config.toml
num_hidden_layers = 9
num_attention_heads = 2
num_key_value_heads = 1
intermediate_size = 1024
norm_eps = 1e-06
positions = "learned"
qk_norm = true
bias = "all"
optimizer = "soap_variant"
learning_rate = 0.00739
lr_head = 0.00642
schedule = "wsd"
decay_shape = "cos"
dataset = "wikipedia_en"
Each number is 500 + 40 x the weight over its row's rms, rounded and kept within 0 to 999. Layers, rows and columns count from 0. Numbers have three digits each. The size before them is the row's rms in percent of the matrix's.

# layer 4 MLP down, 256x1024, rms 0.459, rows 237-255, columns 960-1023
098:502496455465519552446497461557524468555634493539494546520462494515505462499523506563512531475583486600539540480497489477485429450410539523597599532453466500491521499447563538485552494501519536
103:493533444521518516528467508489448485445510431536534441448537533536545530492423492525497496385522514564476532550469480483523517460416525550464425488425546527484518495544543517461466426544463506
100:441428493515460474440482506538455495487573528444487529527475479499453497523516532581528508389450550457516536444488465485450554485458477517492493591498457536467477585501482574498479489428542509
101:480597454463526513450488490545484503436575537594491498508517531453431469491547536491474539537529502467545526456488446531399547557504539526456469486509448540482456524429454528549551612541498542
103:530462385504496498462563500485568504469493537574555484537507506433478494507546494477457557491543418455543530521537515533516512482546512463487591509523443509549431456378576422517483465420514545
101:573555549580561493479484493465482588406519469469532483475492482466552438423450533522487547570444483524536538476557493542562508495454511512477492552570488540470514500473548396447532499455587466
106:535463497499511534507610490446526574548507489482479497538483518473496495540512539555437498471495447474459526509513520529453520519438472552470534490529466490525498458549529500496507543411523513
097:491441485517578511532551482443581557464480550495453481485471526493523495488507558599454529426563481479427549509491471481571525482467447532435482482542489478493518509500528532514505572520384469
100:551506508433390489463470468522513474501567513502473499504538506420602503484526483515565517557454473494464477513539494588530558557514427516444542509500579430457468477379460505617485498484503519
104:486575497483477515435440521456576526464571482416469495496421523499403611458472530475490459503459494502598463538583493515481486556499461471461494519504504460487470513460535473452493482482530569
098:493532502535438591485440510444493515428523454561482536506553478480561449461429434520485479543459484439538450485515428488536584490517526554534568457478508532514510505543596467492477493478569523
108:488448484455496489438452499538507520469493426496513494494541552385517474488528427487502462505472529527486523465597440539517541546541554514445546538458470519476492523488516463438450531468480555
099:442479572459538531517521491495482582437459487546467535472486510527622485486476506542519592500500450490520456425551495503479484548472482469457489550487564491493451498489546534492473456533494448
101:466499502454551489539460476536506519461498515434489484523516514517524494454496591517454543473543503546420548510454492468528486525558460464462580512567505465543499503514486515475455537489488412
095:511501415589394481548522482534537548486501525571501432525514561502538441581569474445499534471513523510441502561487580484501504496540531492463550481546465513547484484400457461451474497485468543
096:451454534483379522528483571531428399525573546544555511527493490475500504428550500530485429561481498530509572397513551479545526474473504575443497449470502479520484448526496489490513486501460446
101:509497537436410531510543570514518474481509497536456473543531478521448520502562600465541533510554526540532544495534535501503522450538550467448580494532478460543547466495431441572527475457543482
101:465422477455439470542452454506454492508474538544452499518529517494441565574439496567563487428484429425542512517433442506507528511565564444533545513459547510477485508444480480505510555542400529
102:508542540514509546526542475478479466479552537494544476447548534500495538432474486435497521445527483500511520500428495433437543458507528459440513505501550537433448461461495479542462493508472543